{"d_model": 160, "n_kv_head": 5, "activation": "tanh_gelu", "qk_norm": false, "init_std_down": 0.01, "warmup_steps": 200, "schedule": "wsd", "decay_shape": "pow"}
Each number is 128 + 32 x the weight over its row's rms, rounded and kept within 0 to 255. Layers, rows and columns count from 0. Numbers have three digits each. The size before them is the row's rms in percent of the matrix's.

# layer 8 MLP up, 640x160, rms 0.235, rows 292-378, columns 80-159
088:116140148136139113132129119106091149117114152166086124127106104147142183128058142096083152170108117160111134127091149113121150120120172138114128093110140135171139101124144147139150087101153162107135079107095150178131121117120164084099104084
085:127166124122104086171084128140194161164110119057204140127172135109093139141144118108112133136157128150069037146159122164138128118063136187135146097144069185080082122136125055151163201123108073127212138162076126130123134071092136133128150117
092:106150120135072123108166140137090185076115113105139154102108097161103185187057147114121149154066045184103138117093097105148143135165152129135139043109130106165132139108144135166096158090139115154141172114210112116122119173066128121150149082
103:146106169116161147131103128153133115162102157127155158139155071135116163099083103085170120133152097155087171134142069183102125147111131083134095179139158150079162187089093149155130112158106159113092191100192162130114103132169169093078176141
108:094109159081139105108110174124137151085146155123152137138112163105182111135104126163062113091120100136079159157086090128168101145167150159129125139105126111175132119124056128136167141137126114149128110171105194126139179194126105060150102119
106:155129173170148108131161116120143103152121155129091189134088052119117180107108123150171129131187155108123146122114077126134050151108125084141157139116149081124065157171149087157174099150148101182149089148141148146080129099155090131100084134
107:111136139152127131143103082174201098132111141157093177096148073129098107164135115147143171131114101079085161117150073171083083063121107124123189171078183122171143136090161150172132078142151111104167130105138107168170148192172105176161103075
111:078140144125098158134128121110175158202127093150083080194166125077145143170128117117141163146166110132113177156134105140079103123151137114178126156125101116137127113158151045136066072152135143198092168140183098143127097138216147118102113107
106:102112122121123084108103116126158175101143144146136125131119116154102111128136102083074177125131116128086117053116121167175113117143137163151139142091144082088162100116132112127135149155111072090101114129133100137100171145145142151085139120
105:170076148109106133046151160139095167118104105152098104078121131143081079102110072161117177218111101155130152133141142090139139108138080153151131115182122095187191146110086089127091089130106175173128150174130096128130094125129088157128155174
097:124077176135162138117135141186175160169156146090127158098102131113172100143080123143125142063165139119208131124130137124098184102162129145146103086130132159102168095187161189114179178183172103118155079099150160149164112132123123078129156133
099:121116189126136158175144118063089141130107118162184092113122102089121097133064102108177065148142127160070121158138133114074132150118157065131146115152148116182121115096158095244137112175107106097098116127200057133110090112184140109133112177
112:173128115125128152143131110096143167137121086076143166162164113135124134090133071123113053190089119146101119130106048180150119060153140144130121169117167109142046084071148138183096113114125154093175136103108143105155178141097177187128124108
101:189112114168130155125119120115156167112163093107111103119175135130086124099150123208138119124104163137116147130114068165115135104144179140204141119202129112164151131086088112092099098182128088150132142100129136085091089140166111107107150173
100:098149137135096119135170115162148127117144117069181099126088164182075130162035157173119104101190192137135121114108118150083121147100107181139119091166136150081166129119092103117140101130135096108097172184183192085078092157144144118131129122
108:134126150138151148110130108164119110134114105144127107163105139120143107096200153142126083135110174140116149109173151147146115119119100115122050209104074130079138132158113133162161146168169081131127150063093092074110118078123141143126146147
094:102130124145118105185101100158108171149162073125129157103119108158158125110097109157104193148105137154122112181145143161211091116114130082115108108141100106076159120088120185142081175133137139139091161142137080133103155111115144155087088083
108:137137151080101129109086161123201161099078153151116140152140131153136131085144145103095147097162160128096162105139162097088123097101144137080134150056157165128161125132086156174121122104194117100033151114160201143123135064135181069165082099
111:127088155136102090124094069084134101105142100152143152139110104134087100120112126166156195086160169130108099099127089107120122120140149176184133109132131080101161062138104159088165125069183100160120185132103132187172078160093073144109147100
099:146162130103118116159120125143061146139100115205132149148116110164181111086089147153107101155104124126126160079125104150109118147109136133109118130073124166132064149183119175134159154120145101194121220124135153121065033173155134126125118075
090:094170069114155114108120132140187168134116123097099131168151099109117156153104061176215056135119119127085133097156124094121153114112141117114159080173103082121141073092108146154135117127196089102168099146136139116081134042132147161162132090
100:149128103139097107197118155082164191056147099189157078104114116115101151140164154140096090127193098134124157124130133094099143195125128117127136116138157126186150116099161123171150104080095139160106170163133142207105077113107078098130075081
078:150172082152070096143214167093149149148164171102164084093170127106135144098124105131069131191136137124162114095112133100149155149063153119147143129151113165142112093133118083140142124072102147137138141114138155126117164211117165097138106130
116:127129168148115061105096138123137150103129126124073145155106089072110149060097161174175184111101157119111203148122118100142128078115106202131130100113191128105090206096118159115114131164165120126141138139131130118179081137116114174129154146
099:103095148095102082156163078146167090137212135169112073111126130164139096074119066157209170182128154128195165114102137123154169107145095117130154126188142122144145120104108100143161136163125135133135142190135115118128087118140145122153125098
081:121097156150091118084154140065106151171163080173122116147177101145042125139127057116158107083170154155162122114150116202146152132141093138114150122124101107151103072194190109184123091114132103123163080090106138077127151139101141131101140139
093:161126150179114079162120109157115153150136106093134162154079149106043136140145179087124107164089131095086078102101135159126154135143146146148085129178114155116127101094160167098167139088116159094111119161122090175139147122106098115139117088
097:156065133121150121128140114160120088109185159135176157195169173165155177132072081132107150180149124101179143151109112137199081101143074155177140144130076155123085123164144128120119141134119120143179136132126193118188103130132096096122140128
106:151175166119141143108160116140093183152169096119130101118123155137073105171101165106125114075111151151176226119107114096144133194145112136119112138090157124143119113150125097128091123128145210075126085131151140091170124119133131113089151101
097:146111083080109136179169172121173102100113165153123216166129112136119102089157172119117148161123156066106111077133134107199095088157132097133159135106099104126059147092116148136121144123134125106168117144128152190194125148132138134092131155
092:160158078129134065186127128158059109161149141179185130081135084219093119091111141079156093134077180179113169116110098152129165084147173119149089126127122126184145155112118159135137106086159176089131101150107133144151054149112137127122044086
081:135141151197098183137126081078148135114105064150112127085116123158143147098090132134084063183122158143103137122119166120184142125166115124066133132087133085142114116115084098168159118109189120105093119165136139131109106228160097193111131124
099:164111144076093161183092154149200165093155147156111123159061161090101050145124103164090105105143151153168119185137102099115160120160142139142089144184137123107094141175060093138130152195100167080143137141177076091093172085172177087157151095
084:124180048112103105149119073116122095087129058097179138140118172113205124140147137082092167098128152108184164130103121130160125118088145167109167139172050117142137123111104086141118104108154119167195143094134105128134129138128076148109139080
093:130121120106142137116061145104162131146097135133111076185140132122103127144092096144120102151132151126052110180149173080118114152141129131069126154175185086131137128210147085103147050107085110092096190119125136118149127130176120162118150132
101:098129143124148166202118110144156141107154091152088181118092084103184141088114072073087137047130128161169156107091081126078153144177178137112167160135130146157102149120105085202140131155143130098174140155134158086157121090104090140154128089
095:141152137125076092161139153110165144183150136181164120158086114161118157119103194120178108121117104126114120115103184128111168114128089114101112082143139151118135150125125150139147121115122137101197151178060119109145169130155114148147111074
129:161096144118086124154092184132104117107135125134111129103125205162150076089143109164119128189103183114131153083141173133120076105160131112153095130171170109156105078154142133102112081196172148117154121108055124161092150116210127121108080100
093:122110142092156156074128135083115153143113172136156076126098113128110150186093135141131190069181131125127145052176113167134153149209131153154115133176130178104129144096147150155161070166103111106144177116179145123142097068121137116222144160
100:094087094099134148109138080181089132169110110149129156127127094151113093108089081105114069106117097109094163102144079124126136109127165160172117123184141128077110154077113129123144117125072084130146172079154125131140131146133153118104108154
085:149111125168139145114149140099178094070110110177161109079107163128090143130120096112117164093121153147129077104119144138146119109151127116131191203120092125133129093165122169175155132156107107171116123235091146113135139109097108070122175163
095:173119118150141107114108079072084184164154126111123129132082095163178139088125135163182154169143121097165116125126121116148188128154077125139180099171077118153151139130131185131151122182100134094128155196087016122179124148094142161121127127
103:131140119113139126195104098146194107111082077170119115150144108086111089120120087147117136155065178199153163117129144148181154139158083130102102121144103123106090141119098098094205066117179108138111123110110162135155135126083151130121120138
098:079114062147143234127130111126131096103102152101091178090137151081159118170118136130139105106121200118159145138095129158117144135080163141098140166079129177095153095093139097181119143129189098116112157111120082145100208119128123079123182013
105:131179176229138105080106116142110124091144121139099144113132087172098094113117108067090116159124141123189118203078126160147103136147093125127124097151126106179128096187128114158148184097106198134190125106134130086161128140139096106119094093
094:142112120167130105103151107101171124159136124119160102139100070108104118128151119181136134153120133108079150087145174085104165139179176163097061134081119130137149141147079156130096141119175163144111113155161105155128150140134075095111148124
090:121197105167029152171186109127136102156119051190176088143134131092125144032118166130162194101137161102090151100093080139116087106151148110145149166180149155147117150124158144164036124160093147117080158144083113137125086127133091112090068106
093:117100125090096131067118132126163180123111141123144126140149142113106115109118158186120174093144167149125152140109094063077150133129092105144093142098098121166138070170132166190160070149098157189064106125118101125105153163068119135121129122
098:123113148156101171145118171117116165165102113125109093056159129135115130094089127067117077166113094099105155089139095176116087083152133127131147131166088167123126098115178093148122119113110105164138176143098136162171178118123135112106103174
117:153185091115151146116079140163109136124115059158169152149109076112178100170152117100097094100165083103148172101105099127077175085101137146067111142148111145101094121162143114148152135141152124074150119204081170103121089150164189169180127181
104:095114131120126136155103137121140188144162138099072144105045139110177131135094133130150111158097166139162195136067155226139166107142172158141099061118146144095073106153118096161134123122147141176132117132116140114138117119105140123128052162
103:089096035168162108151133150089135108113118088187144086097151199194091150095196097087129070152113144143134154130089108114177115106157148124079153152175192161140103171107146145192114094074137187122077150091131118107112166138147155130114124177
110:127127157114190201162132112117159129102146050124112127165153124061119179120127161092163097151071145137142080163133141104182148203168139119140133151121146110186094170101117154163115106138132100106124122144112127164128111125150169133118105137
102:092152109117155194226095071182092133087120183134149087092124139133118098126061154114128106141152113167150095135117096161142136127171112190118156090175138171140056088135120114150150125115082123109073140188124140129102126155191144134122098114
092:156132133167081165163110126125153147151102098203136122164089094093076133157131111129123142144163133098132106081139167141077124157142124159136125139180149118157118116127045078140130175100145183094103136108120170194096154154113070072083130067
095:137146127138148134070155155151149183115095115127143082103127153114084143085114103113144099164116111100084051129138175128148136120173132096135128132118099109138133119112119172128111174161017095117068120079133112151171121113171168128092206148
107:092137208093108115167129135137175152145097131147074143144151150115081122103132217118161136148126120158129144121144120132110115126094110164133162082153128127120157086118207167140109098113116164149115094158161132108118103108196146188089151108
104:178122210115181106134138098123109115137130157169090166132144159087115101111105149144164135089170098161103161109121129159119104132147135151111182138105122108091095203098107086153127134111145118153098175087155139185131158159157089101085074095
087:106140144093114128150137149117156118143119174071081061124110155081095171140119112155122147145072108114088160133088123109082134099132088128136158117074115104149142108078113136155130144099079084118138183090127116129130117146119201075127120197
103:110171165173117138137122060105137109172122181111111203153113069085155134132105165116160090194122139143111113083063119131166146109179112082094142138063137121123143067109087117135166153149119154071174116151130129138109163150096205101125133173
099:091135112135161102103096148127066142137089112147100103156221091130057156066107137166107157132113148120161126178107159090101143106108111183138122105145084197154106106091093103157191108088201116180098129087111158161181118137177136125157151191
088:154129112091137132114127050164104093069119074170191090079160150110150135173116085133107158127078108129135132092173157142145107098072121093151121159184030114176106108126130131101116183084152118181098152127117094103079138134103126051130109113
104:120086105141130110138169155110146104171091090126106127126100162123125090154150137146128097137156159093182194109166087132141137108124071121121114151181118164132182132136103133102141154111153129110173103149131070169121065129108111198082121124
098:127126137142154109126074089116154134113080113160115131195147122079075138097148101109163169157170095119116115190056165127185158094119146166152108114125180182122124081084093175179162130167122131108144159137164119122148135075222082117103108102
100:160144171061096151186112150133145125101136151173149150131107107150107117199116109137170057092126135090140115073160131143153108124151180130146194051153150103122119103158158095138081178124180132162110085109118106054194139122173049197094152158
108:093071101161115110105136115082124093139140095112152134108090112172073083153158119098096114150154099166085141083089094124152137101115101172173138185154138087120125075140121123147110150175043174153150156136157111075092155124167174113123126147
113:158137191158039106152166180159116106113150125136132152107139156159143122127115088135132130092126118129132120087166054151205133130126139180145183112173136156117072149089087167149141079161138100082139141151162145111179147145092064101095125170
098:107153160108134118101167088167095087134124114100127133119162172099112042189136121142151121129151190171157096069161116120130150150155147123091170094141073079154086169119142140105103132133113111075150121175129113091157136196150162158203137068
104:127096178137118043127132182121140134085159063067126152086088139100124101106119158116160127144066144175100103157126138136134159175114128203139149123162107071144160138099144120127144131164098150112148124132147129127057070139172071079109193119
099:050094103145129122137155078090133139105083140154153179117102135101099110144151177161138114153097177132194076110093126133111128130105052156110130120100132115119135098095084114187121094111071124212107160097152035099089136131099164114099145105
107:150128089135185135119181077112120099144155156108133092139131131139099148156081121081138165121138136146198152107176127195077144121072148150119159128139177110080104100133184123194139111131139163111122118143144114107123095149125150132118138181
106:125120128110094184130138098102162166178154064077150140166167111147106175084097102095155126096145154196063124092053113087106106095167110147175158164126115124168083178129111109053120110096153142136133062137070162130108165146158135141141104102
108:117166174089110111117126141137174159146073188091121138113025142110096085125102138105107154147143172129140046131142123152152099068133159098179086052101136106106124109164109120141155148094093170100116096162141088154162091169111133159126128117
105:108154177112108056173127127109085100177127140089127098155152085113116170079074186169116116160106155141082110148161140119147117112162162142132091120110160152128152091125161108139164147152148148142097202130122109150128111125133075181047071106
108:126041093144094088149078119191142079121126146134072145151199111140071094118099134113154113117151149082180110140093168160133163096100115143157088106046136137148140109121118101124114142103196089136136140120171090108122116090100189118099094132
104:138062106109117100107176169120112129156126072112125062153189140163147148127094120138159143144177179094150085096101167111095019113158139067141125148129110117104161126121131104125148167120092155092134135109135149171084153166161173136135150098
096:195120102129095111126128115160111184098086087122072109077160109156110125163123152163164119163163124071138084157137128156181102113145072071142163068173060155129128077122191101118111087122108173133142110131148146153134177164154081102076115123
101:090106162150181108138090159097087198135148147104108163096148142101133107178078150099158112196025148130118140089153144157156144122130131127139052073119126152169128119128113117159110174144119144099056108131131097124132107150183156110157123172
082:096193158079130082097130094172191170122086125109131162124078142140093100153092129199162137098109120100056082147192060128159114129119099152104126191114124173090096188138134129123158111163147227149114131155156121165111156112128121146136122124
097:125114165118149157187151133163079097162135090120106148081169170176091100105123166118139135100141136134140122163182107133179154125128079047108137138121128149149152195074184133199126098114169111125095119155093155132113133135170172133120213123
099:109074101142155088134142144103103113093103176159207139141170118184129109084103144075085099060056097101109100113137118147160106109211149082106100134196086175125108077108095125151161141070076154052137175086147123095127135177159121127064144150
094:108165171081096126171165107146124151114104204162137151113136092119099127144134106146110162135149157147117099111156143045182085127126112197123106112134135153092171174179139121156139124116136119092163124089178093117111118166127073101119110069
098:170128073190206095140144120149121132080151123108191099180118140145126128124109166129109157136086071157136120100152157111154098139182104141173105167154141084104108088130148144129182124090130151106163152143090187178108153159131124121155100117
094:174116158168097080133125161131116154087133155160126186097103107105210095118103126155194146081100149159103040117102174047112117111205177133108113213129130126118161120106123158155135133137113125125137103081172077097115107164179111117080169138
099:140121141120082104081106177137128128106116183088205137179128138165125094089123083054115104164119120129138139137107144149161060093130188084197101165130133100108128158111155113166078079107125103077098097201112134118136138091133090145185091130
108:120118139121146131141070120161118134109101159079113148101117164129149085068135122121116139150109144177166126089140065095144087170151145122112110182119038105126126173121164141144136143191164188150141108136147158155127145126172094051131150149
095:072189104095092064165185142137175103177064142125129126117146148126101133115157150118076123188086133156125112148122180136145102079112118079141180209078117183149137107159083168149140138166070128148180106132075106131105149129123155121139070107
# layer 8 MLP down (transposed), 640x160, rms 0.119, rows 292-377, columns 80-159
087:080142103162089077159180146173152076151110132122115141121132176099121142061144094122182175123096155157149139168124085169112143182134111148142144136121144127193110070114126057135157107154194091116147143088144124149112102108146129140105086144
077:100125155087115170079132119143102086177119144152128152105128166022131136131131103062161135143160072113104163156097091138140143158190123121115078155116139115122137131107158082152118117195169177110132138146110104139180113127169143126155134127
087:105106124150163115056154126093134113077156088159183089129150114096135138119170112124112149122100186123133184095133125101128121175125175151115200163103113157105171120143150153103136137137093090117140121132169095088176114148124168110139110137
100:100152127127087221097075131103126100153161131103188143147128139194105086143101094091106078092180093094121124075147102131241100150130108134072135108137170191186177085077094123109138102126127087097094158185145183149137104150143153134093102099
108:175098083168117163124159110084156137144129090135093119172063105123172146086209109043106104134097142132130116095084086107136130172102088090122169150163076124107112150110115158112098084081159100153164154156169119185141106089149120124143128091
115:177146063047112136167130163137110098153159100160084118188166158090147131125162094164189088141135116131181132108121099104152156129163112124159061085130139154130176146199089091064133179104192151168149138121038121130110111168086127121116114148
101:172111119147164085062140159076150089112149106173082112148130126107128111075129119059101049166157138170162135125170126137130130092147115106140116116160140136127105188096164052112161134099144120095106140159159117155143111076098187069103141186
119:158117171177122095126114131065131068140127109104104119158142122121163106137141104089189172150149105147157124181122141118118151055080107142141127062132082094121109147161156120070079173151074146164108153115140101162089066173170118106147111100
106:124096131146081155082185128165116085112135127111095090150152069102123045133094162115089052126133150133159169168141057160101148100088181083127109109089130101126105213099160104126134146168127139117138106083157153121175098149115121182109156102
113:099199172121139181123110153128133075139136115157139128146147185112155114104112184153110163135063169122064143191113137079138134111086181158119152099154113074167081080106167122109142157097145130179101114137193135086118139158173144107124146119
101:094125067155172127084143117106151137128136201069121108123165160137165187163177133108163080111149119173087102095142146115075153179094103075102148131146104143140123107170170083122130130152152100126122146134192167167126128115113092162158134198
102:121114091179161081121139110129109091124134097152076159171132110156109110070142170132168155136109113136164111162112138141144147172106085154092211102114132096113130198134127010115150142118115104124168137153139143157096167126150162189173097123
118:133126117116089162111136131064099168078125129168120090153186116134119124147184147105120070181107188112153149099108082155181166112131131110099134160091127094162134169064102096144120159164116120116104120096109113088173106184114134114159163149
094:108111124140089153149173121170089090076144116101088109185113094121171186120135065116109118139139124172097151107110120178099123124078107160177131108126125122140205060169120114124111172153107120170137126128124093150163172139154130090178080130
106:067123085096216121196144114172157116093095108149051118121107160081129084090110151137097090100116160106125183039100174136121111123138120152112076138188081067129099089144157181076105181172088125122106096098086106133151133132141129111099167182
120:123126153151148058156167170162092172193101135179118111131100137146100161050133168077127126124152111034116105110122093081139128177082117178123092097140158195144142119154171152132132126111092136121076105155131138132164147085147155106141105148
091:096169126088157130123141113131157121166183076089093138169170137152156161110224131167137166142178072116143127165092083103135150131084080097104120163118117150159145136170113084091096094102125172161087124136121101085093075075095126126083166176
099:121145100058110153149093103144173094138164139180111102153131067126143101129112084208131088152134077132120147138087163145160184121128078070139108139153115131112117107078143165147163084092154158126102170128140082136145166135154160093142118144
109:144097127091147154110122126114168118133090158079148146115123103160091155169157174129150122161138153172083078085121148134125175061147133144107099114116107076098105153081131127144086112150173084067146119100159084151102161175117145159070114131
104:102130170067091185083124119149113130167081099109078178135193130148143151157181116127143121170113124119124233111148122107130141069138122125107106140161162157201142125113113072097116083133116149185133148112148088084151137120138088109120080134
081:095079125139110061126113146174081126151113146197059116137132108132126143189149181126066197073172181134146159141075153128183109152103149081121133171133129122119154115137148122139128141118108113166091101138112119087142166080165152122079144129
095:139088075101133158114119091115113146130115175142136125086121152117114157101149126173117099106113131105095122174132120144148116147158128179158099063170106120088123081153113172122112139087171100089171085128164216145115069107158111137154127111
068:139086080096132140081075116130126104180119173223140097143128141159158176162123179141144165163155069141079107085090064094136122144143152078177153097140106101156103151135130187139073124158119104159117123156093136138188126134152110170104172130
116:143117145144066101173133162125112108131131115121128133102132143153161114164144125091122131167109124126154106106164113129160142068092100184081145147059104096153098109152125125104130100153158136069184111121148123150140141164145177054135083166
099:154105085143136144106120103114100138068133155101161141141159143179146091114105124115104104158174185115137186122177073202142103142114167102161136145079185084137146087159123097099128113099144137179118130124136139129128105036128117085159111111
078:146106091137153106089158155155104107146213143133137183150130149132137094108182126153159155126137116142142123159084072084124123163133189120123109130113135162109137181126080155080115138131104129155132099079118138118140097206148158165143146066
095:150147163083098139093107155098143148058121138193105145109135149097152081185117105174136172069140163131098155086074084065183123180085174115135143156101088086128085143134107164131171084138129149135106100175074116148110164130174142129149113097
105:108176162102146191115146131111175091113122133122040108167174170141118154079138150193142103149115120117113128141126142124202050102153137083174107167153130083104107136116096123158085132129168143116161124127162108126101155137147064112092167193
101:121134147092128109102109141127156130032102121091109119152143129194126101089154129084123081151097180173113146117104145131143130169139141136148102150159086147099176094089095185173061172141161154162181125170114130158109113137106150076153119147
099:106133109114104176157075098154143163174117112137092170180107149117153095169119128166104151108122185098126144126135139144136110173122073094221081103160096096114126106152121143126119156120151125091145152172144168147073158094105085148095172098
096:116060139066142145092135133115129184117113112110126130123101105131135095122222205126079129119189146160133116105106100150094078171107187062085170117156142120106040136111106129089139178151126091153088125115147104115136144160107123128145105139
071:116086144128163130078100120148109131134108106153116117141136136131169158174167148132109106090190084146083143121078129117137126123158198133132088176152171139146138111133097118109174126076166134153121071080139118092152151151193083160142153105
097:136116114099202118168193094137124173121162078123179098104152135183144133147118096135135117124078097118154180190138095124085135099126155099137084137032106157140105085135100110106078118128039124144149126148172098116126227106106092141131126150
075:076107170045171079106050145161148113144109154150142132140105162133101139129110192136145127074148112186093123127127129121153109168048138118099066118110112136145159115095171228073193162137141153113068058141190196126105137111138175124150172078
086:155130146129155084112127117126166085137105151125142145072166128147150110117222141091151158136141110109118133165194143123186082095162060091091085109110052154099099147101130098188134145144105072133113084105150119172091154168184136093130164119
098:143102152113136144118122127109174140144148072119137185138120149125094105125089148110099077162108078154088126144158116133139150151093113145106100160058127137094144104141181145132111160138112099140095130126132152099124139103152108116135102157
095:140169124157121094114134135134129171087119145127113119133087154111079155052124177113128099134138128119095115181129214094150113127165098169106149060085169182107187102118142135136197148152153117177097133066165131116106130105175113137108154139
124:096140137122142126194197140107112166176162121146119134134081112150110151176078151105174081117138080076203155070166199123152114090103122135121172100157146177059088115089089130156123182120096131155096098132070151135151150070118106153091091138
086:093141143111048140112181102169115190070116095096152090117105144171149133127094150085086097125103100130117108148107166150136074099076127143135187121083082079187151140136093168142074166107170096042173091175191180143135211093155087099159167116
103:118105070181100077077137152118076099137104160120129090089193155117179136181119106203119152104116118178111147162136086118095179080193115064135143110078147122162173112113102184156182136143077158198151199134117124084103115131075107182088124107
081:089148156109151116111148174104170113121109182066140147105174098093189117144142129139135087137135161108151187167125128142149111170125164125096122139117114079151179132127111111143077120119091093089131105098084151177192139125164105095171049105
095:136122148167157148097138106175175128177095168052153179147146190161121168164127085090087127096135123147141176118169179099081083127141087128150129015158158134105161143132074107136067150140121112054113143152154085178147141165152106143111104136
095:141189116176194138094138145080133168108198149156158097163156175114099150112140062148108098125152124107166105146115109086047130160125148161179144146143104098120119114143113119134105147131119135113148098144095102117112149148135071122172166123
107:163132120163150117138078125197131164140124157130069081174149206138127163116095160133135089140130188185059140133105154155177118146153147129110076124156106128196090173106115131116103139130102064136143142129141118135161157101145126141091072142
105:164193101090101161134098160095079095164114105143100134114150072136097181195162076070117111118156189181072154158150138174105105104129164128157153102143129126163159175149169116074117116119091127105126168117169134156130145130139123145119138095
087:117132079184157198138132140092140036138141148120166141160129081111113161101170140163145144149166090107146150175132143123133163112162108110169121072153146102138112153153139089086127071089126143130149170146069158075148108193147072125174191133
082:142073121135144133119116094149137090147110208104149120122124118149109145164086095077109097137071113098154082123125151133131145140070161109118120132141089112137145175137160098077192187132122164095094117132170118124128189098105061149112124118
086:138113135124122193139150108111145161107161067132132125086099138141164120181106114109161165174168161097112139084126177133119132132115147141109087186102179117115104099141119053202117168100163174154153143087130077140107079129143145163110064135
096:094148110110130138136076142084179085099084103141139179198143084159170145156092131164162178102143156169143134129136126146126135100158213131124191093069134089179110149081118122124084125169152168153130094154159114090108134097093161093151103154
130:158137109097106112125135149121185162188154034106118095159117078107163128148140122169094093145107059119177106109174127150108126097137109154118134107091159121145166127092123180172042162150133110122048149189100042101074162151119127138116090201
112:061155156135091177112108144072145109198097111118110173097135156146095124087184117104107156122124156096104102156158137159109094126179122102170114120174153148135128131139117166062109130124188112157173082128082081123078079172139123134143154152
103:110157114113084092181158169148099172121122144115150134123131129118116126173105155102075123122075121077129094169082096104119136052063108186087163137127150146152119180133106205075108139122099154102154140173125198123170162122048130157140134175
116:117124143156186186149109126170146119170110125095174073117177229152157112095082094101137119104147073128102177162107112176116193083133166109159169117117137076121132125109139163147152149129172089111101133130112142178163116071154132063125140134
104:134171159162124063141148167136128095143119122162148182130080130104097079122116119095143099171111134100109127124107160139098144152141075136126100103101062087131154089126176112079074108162130159213135126133116144134146133095167128137104158180
090:138148109156124138147075195164108151087078145122175149129108178142152152154076126113076121112122109142175130140075053173075088131118149096156126106222112111136125126109113207096113109173141183136124140127151090169143124059178160129149068116
092:124073119115164109186133111141115063132146154099143157097118133140160126126128128102130142083108051207141098074144109179130090115135155147131093168128215169122119156157182117106144174135118105167157131165156079080115104086137154175138130156
103:110142135124176130174110128134110069138129158100200132136119145089073120110153057146196094101082138139102115137129191118136098122134157086101117215155170156203160044100174116121151132137108108141136153127144084170159096113138134064173121118
101:123141181100110124119133111124132133119156172105132155102146188141166115141134162141110178086188088146119086133108148105086092083114131169074158100183113178183107143207095114137113123095136167157105122172106172112157094141090119126140182120
075:148126194168161136065080184163116142147147137161126092133098126135126157129174122114113099088121113135120144150083125088154109178117125122169034134074117107073085170098136089122138123181187128073126113094121148093105142094171131159115134131
104:154096123086166201155163095154151167152147169094146153142175065143155087159122109108153081134126127135097166148172067051131106147108050129174164136118163175079116123131206116116120071146086102104129154129199109103101110079161100093121115087
107:158109141153147176141157103145161135113069147144178125145086161052138093193161118079138101180079195133155165121166064141173156088141118086077177170132117137112164131163126111138165141100134108110124167099136164114208087119117112167113114129
086:087139202153068125148159140142167060152132087102120113147085174198104144113140166091121097156145175113143122164155089086145102170149121116126091089146133125116151153152155102133092126177131104106144095101059118067091123142179119134117126175
102:115153135106086156107152101133112183068125173097199172072098170150111167131108111074165114165091117148173118127108148136074069108077149105140084119146090128155105161136138112145165146141114107139134108169095155120111131140182144168188089121
103:091143126122144200184157093174141095126128105124170136098065112141198133148166096115086150130102093199138139117091135147124098137127214173160133113144133133112108129140125140166105041132131089114197156156119111107117143159100103139118134181
108:145117159110101102120167151155137131149059166159172091198113145122098101171160108191088140142154067070126101133116141136136104145117168166131097127126129122101066130122097129146108080185084139115139121175124136167129188121213148110113152151
112:171138074128203125159120106126131106174062153147104108111130151139174144138154108152115148124119123143101152111155252167145182124113135105148061103067113099132150135106122116042136174093116109082157120118102118127196102111092133101080142149
114:157132119142104011115138107132178117140093139113144097073118136117170110103114099142142129072089194135108105102129161155161088110099117106104159152125070144121056099186153156145077170175190143139166115113147144136134097182111090090149143109
100:114139119095139104148093157091138093140113113141139092086164182113126115118170150127151126152129087137140116106135079110101121128110156054143114116075079112125159162123133184082155160133126140092042126124138134114119125138031087150159111202
108:128111108061128175122081159098114140103190117092112150165115121072161171175133108168135121114051105151136158130114159176148180162135129098069131096197119080087123169083142157105160140098124137116088121127219110232087116125140127083086129202
108:105128138107095168108117150146122128130187162093128116101122145134130124160148173089136133155170075117127051120185112143179125101134167158131184098171163174076152127152087175191173086095101153123092077107100050137161067201128116036153118113
113:124109156200197134137128114145149114123134049144096106077171154128135097146163159142122093136102126142091113137196111151127052117131122120083122113134149118119115058106193150134116170120112117148188144120075120097098163143127159156139125101
107:183189119115128104126113177145097123109026156113157101148077173077120112160160129142076147160102133141112118106162181179081179089123162138181059137115152093110120081140139083137077167100166114164103104086105108137150194096140157148100125123
096:136151090104092185170083141026119159136148112185115179114146079046170091108146119111097116096146132062152152108061143148151109088117134149132123131102142115142170117116152117101127144141149150076074105147135151202127164094082119091125136170
107:114143134136148108098129122119174089157092158109139083117120114123092198086101091100174105194186131077036152104103103156104167079103182076168118113101154135114150112125120168102120109121125156133134121111107111152160102149099144128084191145
106:076200048102163170161114108135060134131103163115103165139123124130126110122112089132092102141130197112134137180116128079084127178071096156101133135106123138085178135111134113142122086094133098169113161140128085151098139100114127156105143132
112:130102174112117167127174076116118164082119158080202126117125101135072134111123145134104168099113117089076069141132062132123150170109143145138089130116131154129190073092117123170118116127094120108115150160143128041135215113098136127121133144
091:134096154127120167133179114132089130167109083142076151161131121125157146108098169104157127092129147203087135203120116120112147094113099104072193115114122130124179154098075174135142152128100105087101144149208121208174106128126130171103080187
104:120134107120095138092119129230094163097095155146159132148081185143074127060129088224068112117141085163099118098157110086091077123073077119128113100072122120119128169183171139186132148086090136147163108158138169143132168142090154152143143089
076:118078142119151112101083100104148158115141119145113100155215161109155098139121098119110171123144080131123109097113099208180114116169198097068124136117129157175146137088143115037149126135149120064161118148126199058137104123104093149086130147
104:174146103127112129135162151098164162135163133133061113148083186148132112102143137121177058185085146126131065143154106140129112164127182139135149096079153146096217100154142096110174138069131140185136049112141101153118176086106145198129152090
092:154192113091128152079128182101092109195208095171122080173139132122115158128110156177156115144160042059127126123177131113080145145074154112108102125157159092143109161162126119102134141094146119162109110158206119113178111121155102122119144130
087:186110126143156112056100172134179145128083112113193115158158156118147166120096097110094068102109120110127080130146119144116158126142208148124097137139143142088156078130086072175136083148131132121143170055103129154087139095193148129111107133
106:134165152120106165146131127101155067143112187098087153161167107112159125119207114137175104158140135098103106125130128154128124157151157114131135123145113161166075120107157160134103132136174130112171140110090085138143106139077068066153073127
100:084159118118165090135109120096101161190169124122142153150098160116112122103176168158087096133094137144114126134128130108126173186124155119116149113137145039117080198107112140117102127142116110126098151083090147102122113091093093151129077149
101:141138091135170150165099149077128109132169079116146117088063155142149175096114110201118049085084071178164158112165178120149096117123132126193184144154128142146128119168142149098144140149107120139138144135105129085114072055171145149126148117
107:142144066133119170094175209142152169175097135135109149133093129071117107111128157107119115104131109087188143093131159151144119140154121166149125098109131121137169105108152255144089133087078125108106093146079140182155094083127135125113147092